Weights of a small transformer language model: width 512, 399M tokens.
Each number is 500 + 25 x the weight over its row's rms, rounded and kept within 0 to 999. Layers, rows and columns count from 0. Numbers have three digits each. The size before them is the row's rms in percent of the matrix's.

# up: layer 4 MLP up, 2048x512, rms 0.101, rows 413-592, columns 192-223
# down: layer 4 MLP down (transposed), 2048x512, rms 0.0912, rows 413-592, columns 192-223
up413 121:512505452535493547525507564483527455496473490463520497481512459497522530507489503499511526478508
down413 111:494496498540496551492517518489491504490499518510518473481478502517509540513493487531517480477510
up414 105:492488489529469549543482582482490489449491476485475507533550518507525515535537515550482462526503
down414 103:562498526511480544499501506503483521509506535474482499495509523444487520472501499532519441484514
up415 032:460518520506540481521535437510501501477508490491523526525523518496498478459503512517507489520516
down415 014:518482463484537529508507508510518433507502497445463484508504489516492491481480495519518521470489
up416 097:525504511544497498495512497484492494486494500481499490544497479504480491487507536493482492488493
down416 100:474490486527505525471505516518512503522489505481467508475489505532554470470472445481475515463551
up417 103:530477511485465521484477510560459495514504471544509467479493529511508512482508482489496523462479
down417 103:486518437475497527471497484535541479516489533466507480459490501528440466477529485529495513498471
up418 099:504514506499521520456513467479517460476499497519520483470494474511506526430494486496476486497465
down418 101:517489507494485461483472486506500468468515529480495475479470482520488498526485457509523518500499
up419 104:495523521522494480494487490462524501492510519515480489484490498496561466487489504492510504451495
down419 098:524541495499517502512495500501527504456500535504504503506469533527498526478496511468502487521516
up420 103:491467463471520510483513461558507500487508506454428545481498460481485493492488494520559473542498
down420 101:488516477476500528499478486496501494509488534510466485481490472496506567480517501513517438512494
up421 087:482467498476496508486515487515523440469504489508493544530516467490510457545527492483487550543542
down421 095:525507500501518487543452540476493497521469518524486523512534482476504476550497538506494526504519
up422 081:476497500531507447488475484497529511473511573464528530470522506479474535487458526513558491480517
down422 088:521512509497535484443481476523463486541491520484481464502476485485530495485487492510514528491455
up423 097:496476531493499523471517537507502519505520502506489488532479501500472478493525500518464485455498
down423 099:522484475456502526542496506462469522520493470547488505541481487479482514528497494494460485517487
up424 104:502513481511483474531460503515463502514519492512489492451473481503463493475511488506557525528516
down424 103:489491477506453485496498494495465486463477489530498557497520497472472492488546512516513508546544
up425 114:501488554524486491496493503470505501485483511492474464497491499481478509479479469526474531491557
down425 110:481507538496481501549528479507504505545453502513470495516522460501468513512503516505485479518514
up426 097:488521487478527519533497503547483541476501491529523449464475485537509498444469508507489535509488
down426 102:503457499476504493555483511544532525511489494475528522494463532519502455501492506475499516510535
up427 099:507507527489513510536494505531529502512476476494487520464486496506510523514513534473519487497518
down427 093:489496483505526502512509498550502515482457492543498492489498469506474497481496510486510523515492
up428 093:496487515511567483489485503490495477515481519467516502480488506511489479500491449479509520535507
down428 101:547487483535504505530511508495513486506505498465513495498506525475516488525479493512505503482473
up429 097:555556502478466496494511502502502487489464498520511539519527477490522493471509477503512549515507
down429 095:450497554573498487483513529519523483512480486484531515547480489539511482495479500494542513517484
up430 104:466489500463549500519523488534508479504506480482470480486518542466503477492545493484528486513495
down430 104:461480447518523478519538487538490467504506497499509537523487528507486487513562521526526511475491
up431 096:509490539534480471487549527474511472491533467539517514488514497506542551480513517497475483501491
down431 090:488521539546527482449542546496479495515517491493469507498457476439502533496490483494505516512472
up432 078:488495497527474524465515544507497511488499501487493447509529494460451503498524459482513491472473
down432 087:482538528525474513528511505482500514482509507479486493463516494486551500465526512497521513496472
up433 098:522503480483469506486502491479485495511518516513475480548511484485493486485502505509487515522497
down433 099:541513522487469488506466498478492508527560509511457507547510535512470457514489556481513533484492
up434 091:522512493533495513490561472504506500459544498508493526475471553522513533502522508471501471468482
down434 093:478459503488507544481497540544437498501497525497525498485506500484508464476491471478517467488532
up435 104:497498541485483476473485506500475499490464506464502475458488483487496492473491446479527511551496
down435 101:549539488508492492498505539496479519511498522533512503478469502484491470506527494524520469525520
up436 096:525522505473486505479505531560503516470480489478486542537454536485485492506504539443504491480460
down436 099:526504509491467495516498487455479497487490524482490533533478464493481507505485524513496496481484
up437 100:521510476465474493538513526495513515510537475490519476498519509509562482470518488511550490505496
down437 098:454517458465488465501524512513501497486513500466509507511508504472494511493471467470477496492485
up438 105:491524506524492482484553478507497489475512508479513504526534518488506530509507488512509506465512
down438 100:477540514485480514478523474480520506504526513477496468508543504533512523516507512499498470516514
up439 100:497496502487439492498473485537479504521495531485508445554465483545458509509480482500520550485472
down439 099:483493504515491492513517489510515486509499476433509443500489509514501524487473499507497504536494
up440 105:521534451502491507463527501480471461520478500469515464479484487485501500483488508512501522531465
down440 104:552555516523496484467492452489486452512536514482522483521478521476523493502512501499506494506474
up441 105:485492467530486516487485469479507438504480499550483500475529526508512521516503493465529480513516
down441 099:507554498480455493498520462513525471497484511493497503514502504502524475504512517529476464508505
up442 107:525506549449533474481493509503533508481520478518498507485500470542486500536467527494510490536485
down442 106:470504521537508519490528517551525501549491501507489509499471512447495451481471470454495484514480
up443 097:489471486469518490456541508511514499518484498482532474465484529472489479507520476483509498490515
down443 100:490481485474547502495510546477544497471496494490478490526459481472506522512504490500508461503520
up444 083:487467564460530518486484506539564473480509474537534509468487495488492481479536511514510487514526
down444 091:534479497472510510516502447489499511477498545495520506456468491481480518491502528507458460497495
up445 076:466462523500518504504494472472510480509496518540517495497492495500518503484476514538481503457471
down445 094:525478491545519508518435490509496502518468502533501496513497499511483527483494525524473481498468
up446 109:539479485524506506537518511523492543471556492482504506463483481529514468508472489512483489492477
down446 104:517498524527540476545458501489500488538487502470492513517496452562490468525546480500462562539496
up447 092:485496515511540463459478499491499499540504446504468513486507499511519510464501481480519515476450
down447 090:478513454510499514509501513496500540524510556491521491501506550515521492438504509484488526463507
up448 103:489522523506478499512483469449472486505525459468502476502496441479486483473499514520522481516463
down448 096:501509501517469495493531510501534481533502521475526552460500489500482501484530487477469478539500
up449 098:473491488491483495537541457539504515522530511470549432545498476584469446525498467514538571508494
down449 101:462488479539540510521543497510514523447485497475472489494511495516501432460512510519478451498491
up450 106:443487503491527477485524499446506516508496484522515450509514503487501486514517426477490478479480
down450 107:490482494519504463452497488509508467510480478487526513523507488502451491503461450497492484508526
up451 106:468507550504526491461478463505486535483532511502517481501494517562499499493555522452501505470505
down451 103:534467494534531492485495475520544506472454474459477523516475532545511492513492483478524504504474
up452 087:472537472517509504469516520449492510469473514500451487519490489516515532509529500518501499458480
down452 091:486532498514480516530517529468552490482506474476504487506519507538553485501518535478454474485541
up453 091:497499492525462479474480475452539513462495491511536512499516471562509533515515482492508476494499
down453 092:506501455518502494534524518466493474497476510498504511501498595479505499500502480524526546513568
up454 089:537513518474490528461497514495476504501517588495460520529474517524533539504483542498495492501509
down454 091:497488469479488531490493479553471531490544536500483496469531516499505553500503452489466482510502
up455 092:517503495514524516470530529546529506489495493493542505483478468512470538547517529473480513525525
down455 096:507506496540464530500473455503451513535518514536488526495483510464508508473495483462514495497486
up456 089:517501533471495523487513514533515481491489508510491471488467486517517473487486477498500497505498
down456 090:524517522519509460521525503494472490501512451485477485518495527489512449483494527489519469490494
up457 098:486489523507436471517506513495505530512499491441488543516496514512521512515559527489562518473511
down457 093:509519496469527522551504547460520490464541500495494511491490537520501522501484517501439504496547
up458 106:473476526503461491510509517454511489478512510499481509474482505475473501498535519563500483482522
down458 108:481478490504469456525513520558494503495505512500492469482552486512434481467490476512532513446458
up459 107:519506508477504486505502493464523494496504500541579502451496474510500523473473462528507526483494
down459 105:492492551550462492501505528526478472548484487537517502484560474502490530420485514530501480493481
up460 117:478491482472525500541465537537501487504511466478488503496467497542460482499509470478485511523492
down460 107:497499519510557482530463463508493583498469477555501498515456478529512531500502481490481536545471
up461 100:519473504480482503503445473477508493504512478456494490482483463539484525479526498520511512511514
down461 103:483499516418482458504453508497519515531509512520497493516537458558486500495524501520513486488529
up462 103:511474516490481483529459513506472455539469501508454494534500496492497507531512506481492495491523
down462 105:503497518543500456496506524522482446527522524576488496464506494518528494509484514475448535496511
up463 101:455469522505504498480506482526510526541501474474490505488478541529497526516494500483544511503496
down463 099:513515493500491537462480515538536479516502499513537539489474509501484504451521512500477462498482
up464 096:485477501504514456517487470484523517562485520523528525485507509526496476484501521515509499504523
down464 097:568531475533508497486492511499533507480536525500513496527511515529522506564547483491454477529519
up465 097:498475493503511456494510469473511499518518428505494524500532492498490500497466516489475512532532
down465 095:493519490482506491530489523481542471486503476511495502503533514506535505508516493491481500507526
up466 111:535502525484478505521486526473474506515473511522493506490488498483501480477502482474557527490505
down466 108:511503476502498521532479492498520469508470510521499469496455498481504444541478490520476468464495
up467 111:442504540513468499507500472494559471513532530542490533504513487470519510486488551457459535472484
down467 109:498488504525516474546519490472530478479474482472487533524474511502495510460520523463503469522438
up468 084:502495482458478525503468462447534523497501489484524505473540511503519511521491543537496508456464
down468 092:498468479452527503421511527474530533499526484517486474509518529499521493515517477460527513516524
up469 117:509471524511470491510481497510446487509495511469475460513495486501521541510480532506509500491527
down469 113:501457523486483535509532508512477514523499530523468474529496482489514523492502491511492518484482
up470 102:496525542515504472487530490466502492496509521472523527510475497484460523450506498512489531485529
down470 102:482544464488507496495524541467533496525460508526512483453507539541467485497523519464486487474553
up471 100:497484488534501460478514489453494496536516516478491526507470453553540495465465494503536524522532
down471 095:482529482496489478502482542509496490509465522498487502506487485474543549501530496504476519511514
up472 077:504509498480510489549438510466497466468491501471475509491497528492508562501498469527509483506522
down472 092:490509504525513489489501506512503501530511485548484495464509490475514498467503498509511470532521
up473 110:471459520470495454455543532521526531484544438498511470477479492573516529505507465473488511498485
down473 110:492499523454470494513510510491481546511476511448472506472488523511450523515518542517508483513506
up474 103:529502530486517490470489500508520511504457516477483463496486517477503530552481506543479494496502
down474 097:509486539502499544480518495491496508491485545531513466496502519556475536541530485480492476485540
up475 104:506474539472490488523472530532530493503490563486455509474506484518495542501505473497473491496478
down475 101:453480486452510496488485496442498488430515514477519524496497505511509517501504521485537492525492
up476 106:524467523521537493483489475498519513537514518480480518455475486481467551529462456513537503506514
down476 103:472501496507489456483496514446436556510481436499511503493454485485488491474517487505520555517507
up477 115:529530489510503480518526492494506483523515514502493444465469505486473503496489495473453513482500
down477 110:533520543519501465515521505459495483521507521514509446539504491503490509529506508484532489535520
up478 104:498476483496511492494525508520539487493559562516488504529520443494506505492534518443512504499527
down478 097:464499500494472550540464494513507530495521526493509477516528547493481465490499534452505514508531
up479 098:471513509557471486504552509502477486503472524501537529438528458496520529467500516495491467551492
down479 092:491471501470526494500525515524477485479478511486527478468474496504504518530497499490468510482497
up480 106:491486508488527504512525466519474494507545546503498521483524502515497540503525497482461520461479
down480 103:527496526462518503532522495515446480500503514495502514496474554513509516465517552473466509442430
up481 087:515491468510509513462510471518472524482520510515494474482473497508515517537507478490548504495513
down481 082:527483469478473509466505482492504522489542530480459538515509502514470525519475524505468522504500
up482 108:454512550537482500477541503524445512498487505523484491521473439526512492488490479514485490516500
down482 106:498418491526533483525478538477474483489510531476533507513511474546508508502483504523521468504496
up483 108:495487494483456460491508491558495449520446477463466502516457506479499503523523489507488480488470
down483 102:470500551517506518541480525545466479480521499505485521473523481535492531473514516533527516486468
up484 107:506498476543492511494506499511486491516518493529523508526512512500452510466513512487502511490508
down484 102:497492496513461483537464498497486499480478484526480512494499479510482540484515532480485514482508
up485 106:509525499519520466527452496546493507509495502485501530541538496469485503516491500498468516478498
down485 104:460481466479474490505524465456527476448468532547484470447520507457451482474542467568478490496501
up486 095:484526550484541504527489517545465565519499522484552491481508499505513491488519445508485519440554
down486 097:506472515478490536511514494530478489528490486469470493506521480505522523501498484468524527460525
up487 109:478502512518471493490527478462467473485491543478486500522493492521515476508465542434481507535536
down487 107:511489510483523502535553496471508489476488472504520489477491492501520506489502498522471496482523
up488 110:478540545488492499530469506487528460493514483451538508517518487525495489481478485479501491451499
down488 109:537458487443513464546513518498506511482492547476507513437493471555570531423463488474529510512546
up489 111:541478526556453477492489528528498481488465507481474509524493417487426506456507500477545525495531
down489 111:489514527566469489479496532486502519496526492539470478490464479503478473549510485467550494490497
up490 095:502458512464441513435514513476517490481515502508497538520537539497518439453545478527480527495517
down490 095:506543507513511458482465542497501502485501494489509524478516480487457475466495507500479520493505
up491 092:498487466503490486467492511462497501463498495505467501503540476529473506500508471492501538554534
down491 094:497545479552536549505533493489523456506492499507503521465484518516530494512486500501491533519504
up492 098:471481502535465517477521471483486480514484480494484528460510505500504463503516513524485530483547
down492 098:506462507485473518507511478514476532513503517534448498503498468498560504498551504490493505594488
up493 115:504500501496497514453481482467468448472537473482523481513513498529471494497447510492491507514473
down493 110:463525517499504490502505484523483526495524514516518501523500505477529491517515488468494468500446
up494 090:481477510499500531482514491506517510497533494515539486480514443494518466491471492491519496542499
down494 092:458470505531491524454482504477550476502486520488468499511494538503508461480465518454502493519526
up495 100:512489532489517501474521458568466531504517491517501494486525474502504538521485476479482509501492
down495 100:486491513470500486526532464539509511486500444476541465474496507470489492511518522496491437534557
up496 109:477511518496471458458499522484517506494526505493535467481515518520494518470522465465517474536473
down496 104:451509469490519476493496489527494501476513454495509497505515491511556544539504450485546537523503
up497 116:486488479502456520502506473478495470488477486517436457507505509472463470499516506518462500527524
down497 106:551488534456494523512485448525525475457494510459501523492524535456528547498516500508487518488491
up498 110:490457507495524500486487488510511528477499485528468490514510502508545443497538543511571445504550
down498 108:481529489441514487459511547478453503541456539501508507461499477480492542478490474480518480488498
up499 109:465492483553487507523506497522447540496521502503472489520526468481501517530483484477483483478472
down499 111:483505484556518494506482537460479499472538509529521501495547516512506547507500485502519492490515
up500 104:487467519495487493491540490506505491485455491507524535540510520516446502485494489477520504474558
down500 105:469514460515456487510508444477491491503490472509468511491494545565506484495487492469503483497527
up501 113:553499502537498546481504526523471488505539464498490485500478529528506489484500530518498535471522
down501 106:483499469506487502504499481501481502519497469513518488487500476529479533528531485484496497530490
up502 111:491475522470512506480497503488466539476498482531471494509537480507507451459493504464460505494482
down502 107:470508511445507458535472478490496504484510449475491481452542493531441487492513517530519510453456
up503 113:538448527481515515456425505514479497494492514530488505498506528508548555527520498469484502501468
down503 104:493466530440511531474469556491502543486480526477526553510530516483519521521514549462475516545492
up504 103:578526505500531504521470546515543489509499517508540495513525507487536509488509501457503491541496
down504 102:493515461509529480527493557475480528494484545464489527497535484491489535576518557515465460546495
up505 090:513472523481448467475494497460498453509511488491525486500533455506526473522501507522518511502520
down505 098:498468500490442492498475505505497502469449487509488508499514514484521505515507502478510492508500
up506 097:536484524479484516485481459444488523513482517473504460528518526486525508497505500540503479499467
down506 095:506518496484473486535485508471478487483469516443465462568486524487482495527497503505518503514458
up507 094:485497474506473509538491461518529480477516462529490556503512458488490494491489501516488493515499
down507 091:507511490498480546523513513501530516502528491505486505525467449473462493475496511493504529503515
up508 104:534503503518513508478529512467497430512460488472475510495534531464544471484557520534508514501532
down508 107:525483496506490493532500495515465482435478465499460496492512498496516537508482513520505508483551
up509 098:478479490468508488486490539497525494475524464458472530451522482528490500505505485446505510484496
down509 102:506534489480512496504474503482488500464491462439478469554475460510460513493536497516492523544516
up510 110:471500502515517539497493506493522502484559526501502506499501527499526500503505472509536522523478
down510 107:480477492519534517488510486504466471508540516557493519554541516474485547505476471480502483483526
up511 097:523487504482510483457517502480491471506484517443502498467475510489528478511515516502494513471465
down511 100:477514545511467508531487490522476459522506489475503526527506534512480507496497484542464525497478
up512 078:511503537557494477526501509482488469528517544478474491519538528511496535445481531511478528469494
down512 090:448514530467469520516502502497468500477495498533476500473505521511520509500495491487508482480506
up513 106:499525519498502464532494487549515480501526502471496476497479515487509506503521515524486491515507
down513 100:498550491484513525519492499474528504480465520527519536492481524508506533543515479473512525479519
up514 100:496485502484518478501497495515517449516549490516497511558492520505527467507522517509495470492445
down514 101:521479517496511536551480502506429482494532521527480488500496518490496460544529525531488482498477
up515 095:506454485506500539493525515443475506486504471516486526492511521486508505530512458487510494491465
down515 099:485526512489530501514497522433463544520464483508478518509493559506464538457521527536527513518453
up516 085:501510478508453483524483549430515513506470520495570505494503491457479514559519546508460521511502
down516 097:523484506480520511475531444505506497497531463519511563512512485488519466474508459470514520509468
up517 107:508522474508508507535484484502477515502486480452559469507474521499515440464489553492471479500527
down517 102:482520527479475494502490483495573463533492522478486525516456456487487512505480522498473512474515
up518 112:455461480550459491445485526480487480488484534493489454475568496512516517490524503501495481478491
down518 106:479501483479470498449470501514497504476501495487496458495537492509504493502556456500497475484497
up519 097:471500495496492520479470523459519451484480468517478482484470497462479527436503460461514486545520
down519 093:486509494507486497515508513514532537506482515467511516479512539544509511503490487516543504493478
up520 097:515461531473497455475454478521491494517495477539493525504484497496489546522510521487447487500522
down520 097:524519519494492467500477512493509513518504504527481515501495479528525524503466501495459519509498
up521 074:480493502492523496465497498462468488469514451510497485513505501486515513461525501533522513465494
down521 095:539510510444533488542469518524470483508486482472490491500490497532491492513499519562463491506492
up522 099:484476446458485511480518467472483459502507470507519480503493457478522545516497497492479519525483
down522 096:488502480525529493492467472516529474495554469495480511492539476510527574496508503524497517512553
up523 096:497521517493512510528516489509536529470508482456478487518514503487465536521510549502515468510495
down523 099:454509467520505497491549493488509515471447483491483507504521518524517496501522492511456478498513
up524 097:495501500545485463512531510526509514489513486568515519465485503481501502511499493487506514465526
down524 100:567479531498518522491521479512478486466506546491498520532495503475459532520486491486478546432488
up525 107:498487496528524483492524499492502514486436523476481463492493510523563525495495542475429522537488
down525 101:542494487551505494547506485508514543456507524474525491500455487528534508532502518498479499494492
up526 089:503508490536479495503547520520463502502453511557467507472491492462513498500527535522506434455521
down526 090:471492508487518512507500477504492482457480508497490490487544506482483516521511496476509473453546
up527 078:511450484492498462484553517484499500500520473502506501496547523452503527457537468501548497499468
down527 088:513527509496501502502494481504503510513481520497534527467486504501483510501465495523506524504511
up528 113:495473525504493516518515489517488481506477525545489494529487478517541498484506438524528493514535
down528 111:478497501498521480511491483469486489512471525474474510490498484473485454474506502556511508474498
up529 101:495508503505504509505450473526535505497463516495529534511434496510480504515514490503529528488499
down529 106:466533510495498554484504474495498484539501503516488534517500520526494466504488454540496486479488
up530 106:518524504480498481507462560485510505491514497455491496544525516491500459454521539531515478476537
down530 106:535529493512561467464459531467539524489504487517500498497499548495507502519516463480489473510502
up531 099:484481490521475473489552520492523485489465480529501496502505483515471479527499477535518531508541
down531 096:476500468522476512462482492503517502496509501519479522510480532466512504527501499481538496490483
up532 111:487508511533539490517539478461493494526492530486472485488491522529485480454457484522508515537485
down532 108:499511464533479448484539515513458501515510501507472554455504534508495507482497509500524532494507
up533 112:514476471501474542495477492509490538463475505514495495511483512501493484514488495528483494517521
down533 107:505513478503523493491531472448510440457552510502532513498523520551559499489469468477491532484506
up534 104:494478543512523489504508477538473446499453521513497545512493488499490492485508454523497515521485
down534 103:510491493540493545546502445516468546534471533490519466497473481502497478502514470475531515524513
up535 104:468533459514574526532523529515515474524494495476499513472534505523500457511548465507496499489509
down535 093:494516475509484521561522481549505505497478494503490516530491503516478512510527459538490526532512
up536 112:497447541504443534499513525480527483475476492523507495537524509488475519481541473474528523452510
down536 106:481494548549490493495511489486538491530456487515502523513462472526563519495490454486502505494514
up537 086:475503505471509498483510507485495467514487544503496492496471452500499506501513470476499520544492
down537 089:483519514470519517541503480517501439545519527488502501471512483510497504468474506517475524485480
up538 097:474539525497477445487512502496510512470464515497533479510519500516514478480471478506448475508510
down538 096:459510481505502456511542491525499503568486493506507528534525488506462515462514509492489519517507
up539 092:536496459504481508507511468499506493478519502496478468482504475474458496484552510534550539440475
down539 091:532520447517490489511508489528471463503529519488476491485487546494532476494472522477518481480468
up540 104:547522514500509500520543453455494504506497486525485464494503505481479517534528495496485465503500
down540 106:494488506481531508487488512537494473522559545514505469476472458523519446467528517484500481527477
up541 082:495484476505540552524526498519503533511503527502503463496511500487480490518500481524511528545505
down541 083:493501496534507482547499466503478524479499523496489477466496503449529462492509529477520507503476
up542 087:516492545500528526525527542557513515510510493449522500487506461503473471510481481475477515486498
down542 084:504507516486473492505487512518474519492505514495510508507488478505501532546530502498492503527475
up543 111:553458511494504517516505490517466463512523494477479526537523508477531523542520507490479523480531
down543 109:546516497493508530500514499449519464492506512466448510505511483460489515552498566502469480508513
up544 104:479498471450495499491508513486513512488547511483461456506558473497496493544510459522494522502481
down544 093:521524521498566503491493515488522489527538489462509450483534471517473519498494505512480501557508
up545 035:497531529480505429482524494474479536496506456496511528488495479493500500503497525489507493466460
down545 022:496505510532518471499505517531481518490472518515464493483535534519490532499501481473470508503500
up546 107:527502497492531491492518498481496552492550532525511512456514501515516495517507530493477509467496
down546 105:499528466503503489509461466493498449497487475506460497499505491493515547517565487453511521494498
up547 088:504518514485469531543558491510497514479497514502560525483505547464489483512485491492501506511488
down547 089:512498485499534491545518511515441471466448476524508486504478502500477477484456510480509525546453
up548 105:560487488442499476489489498474466479446523529493483530491481478473494519504432481483483487525564
down548 105:535543509470509509497470513471497507473525504488500487501513492492504491534521517466498452511521
up549 082:485475542498465475429484488487491483451494477498499490505519482470471489498486518505453511531452
down549 090:519511566520597514517472504495487475480514486497468488493442477518548485513468498476449504499484
up550 120:500481484502524513506508513504531492531504480493512510505509517482519524499517496510509518497524
down550 118:474501492510506530503539491503493489499498520481431482514501483496478517506511488539530511462526
up551 105:551495490499511521450542501491466496515541550480519540481483509486515492487514513508505482494494
down551 101:490459511487523500500460496511472512498495495504483582485529565488493506526510489497503469475515
up552 087:459486485515475510470510494469463539498514472479483503478505464532518478467533499493480546540522
down552 084:443542528498499533498483502514533493530482490496478515498511499483433470480535505465448507519501
up553 102:520471536530473506489521501490472496513471514486459496482493481519528496469546443508474503532516
down553 098:495524521524481528547491505492509471512443527489503515511507503511531477494500467499563504484478
up554 104:512488466506432505519513463552507517505530510495504544513494475436512522534506525525537498515515
down554 110:456540506521554502498508507489520473501516499494480512421510503528451497480522478512462482491563
up555 105:524475510528532516524537537536477466459485544522532492487512499498471550528477531470451519453507
down555 111:502504509480520498481479527502500461462496496502464511502510505455539519490470536477496498500482
up556 103:529470543522530481533478493469561487500521506482539495535499442520550482488542528488503507522508
down556 100:489536496484501467541492486484530468516523492509548521500475518486540462552529511527556528514503
up557 088:502522510478479487538496506541490510476493536481478467544552477517529538469536513492482477524492
down557 095:513454496495515517469501512527439496516493481522480500510500464510472450531488463475479475514475
up558 093:514479525485452454485528492485464556488521531499510468505487467549522527489501505472516531460461
down558 095:508523472527496490505491503500515497499503482525474530522471489515467534491522519499479529496458
up559 101:489514463476479480492487529482476444498523484488512524528481503484459508516552481497506487519495
down559 102:489492510491471463448500530510506528502524507509501506465507500484472498491490492537557495511478
up560 113:544494507510496499529505468531486513522454524445483485512515493527524480537522493467546542487507
down560 109:460438514463515537540510467486481511500450510514485477490509484491493509491451456465566507525498
up561 105:511507506507479467514508545480546487555499479513492443474500515512524473509497492519504460522518
down561 102:499517508509524504489520514541496464477522525516489469489450490487542510534489483500495523509498
up562 027:511518472519501458512522499525488495514520465507502515459513487485492516556499463455532484474489
down562 008:531517480512501532516460501530454519476461501487470503477556503535533483458469471495494482513530
up563 106:469504511469450504493491488512518461468495483511467511492473484493496526533474489511537493519505
down563 102:482483487503507488511476493479512489523452504499456496485482530547488497480527426526508512481462
up564 097:471489521477467514511527457474490475517539501471467497482493511470534501511490525526511505520502
down564 099:511522502490487564520499500490506488498546528528527491472509474513553525521451511521503505469443
up565 105:475450496507524499507468474490497530495514534516456480503507491518473473512548495511465519525520
down565 100:470523476487571470520487489508503507520498544485496514472496458508472528475534494510544517547489
up566 100:502486540490527502493484505513576531509523476539510507517514518520465517461495452494489545542474
down566 100:480516510484470480499505489540508486510536491488536450538466550502519502508542505531512506480499
up567 081:528534525508496483491532456507481470511468476505529501499544558494519494483504480527515554507490
down567 080:486571537495491468571505470502496486472460570526512514499462501510512540530506467498534483509480
up568 116:497563503507527545539557466525507527498531508492495488540485445484491487523472509486503486506510
down568 109:508495514541489484509480470508524493534504505521534508442459455476475532463492508510546533471497
up569 099:553527504522487512529511532499465494463520524504498490509490478495501499526503476469503522460485
down569 095:476483560537513506530545509513504507539524464517486475494490497514545511455478489498515554478516
up570 106:468525448512557499497516489509499461490489500503464490505492493455475506560484480497508436500502
down570 103:515561532476528491512466512507543478473483525494534480480510501503524497484495482541490486519468
up571 088:500489513517499443490513488481509506468462506480521496458492494510458554490481568459500472510495
down571 094:478485530498496500536502481516489547536509460478488527525507522464466501519534487499483516513503
up572 100:484510541474512490468503513483501463461514502499513508466478528472508424504504540470484463543494
down572 095:454546465513471472504498479511502528492496522505484471518517526543506489510454488476526523513545
up573 108:509461498510491467513544505488516466496521524507513460464510477469509507494506518547494488489519
down573 106:504501514476497460538494477476523528540468495488514494470482481539464510467481543524477496512492
up574 099:502492508473440491530501488486513501429509454487495534529522488521508486484474515476460497479491
down574 101:478521499500521499494482487476479456469478514481506485512483492507496462494539475465507513498501
up575 099:530484499515485466510492511524476546485454545488473550488473461484482459472512529518526499503485
down575 104:499538534466488516485489513549480514522469504506485486497517502516556486483542503477514467495459
up576 098:432492533452505474452502539545501540480520504497518503465510491514503513457531501439524509500479
down576 101:519497512540474497497480453475454489471510501504467528462495468480480472508492470457503487466476
up577 078:485455520455512482495548505466513499471493509521504480529539488475496487512463481517550502478532
down577 087:513498459504534560515464513496523470485515549502500500499493471512527510512501539518500493507544
up578 104:514506483527494479489448490483513501483496522505492503495547492512505492505513506477490494495514
down578 113:546505502508491520472516458457489500456470475533492481501506513527491469487514453514504518495501
up579 100:479531499518486479497471441462490543488476503495497522468536492563492530508487467449522471520515
down579 100:502471548545538517515494499496472506554504518538496491537499559431514470479515536476505480511512
up580 107:527516521498517509515515476472527531524486456506527500500501478511525504473486516511495501554521
down580 111:477459506510481531543475490520508536500457514496533480491450489533485478476576526503504476482502
up581 077:433498527456467473487505470465502501496543518523478517504523492557492532516498510517520540477508
down581 091:502542505510542537543527512529444492483506484483490519467442526526529531533480490461481467476481
up582 093:488516514477479443538483499499532514488489466497487504447521532519501477485474511506472521509491
down582 097:530502463505527525476449485492489511464481526492505475498470450503497498500515495453477514499483
up583 088:460497549464451504535493487481488518511458529529545470482505497534518457467526490525494456480449
down583 087:514490492473483521525475457507504481482524515501564502560462499485516462541509482511527504488474
up584 111:526514482559493467470475518483462513470478497515538494499482495534471482464503532484485478493519
down584 108:501499480518495481516482512509478484527514504519499467526491479515501464527531510484466482495489
up585 101:525479500478482502510505522511493468502516447521486509489526520513491480486520499501494513538466
down585 103:485518513480476426548517488455477486480474526497493493526480519488520522493568540488447526531478
up586 100:470461493551491509487488512530507456527494459512555487507512522464505547488492450516503477510479
down586 100:475496516539480516507490495474520503525491448496533531473487555488460503511488467482485467480488
up587 099:475466561493478483487501482559492500495461478504517509502491509486503548492462501516506497493482
down587 100:506529476515495495499521497543508525489466564541504498547489483521497479437491479495456504497492
up588 095:470498488497498472451467515503480526496473494475512469456483505491491479558539496496484490489465
down588 089:489506490474455482490490498475505484515535519508525486462492508527492441481483512548468495512507
up589 109:503470508454535519493477518514512484468511522501507499532494480481434514475483511479479496483478
down589 104:525508492508482521542495492529466485546495509508532485525521513454465489504515546464525480485479
up590 103:501542491482505481522543481517541471445503455458468561480529514513496512517487501484505466529484
down590 104:502472501520484502529529449503516458524456519479468499528513474483520496481542457499510516498449
up591 094:493513483472482470479486513532523484540517535484516526500515488492501503523507475512464510546531
down591 092:453491486456517483536465491488481518483495520479527495534509470452454497493500530543450516499494
up592 103:500516515474534492468521513499482478529547528514458522495515497529503498452503503511502508496493
down592 109:491506510480504522533530507507483476475474535441473488505501529498494472520473470516494495486529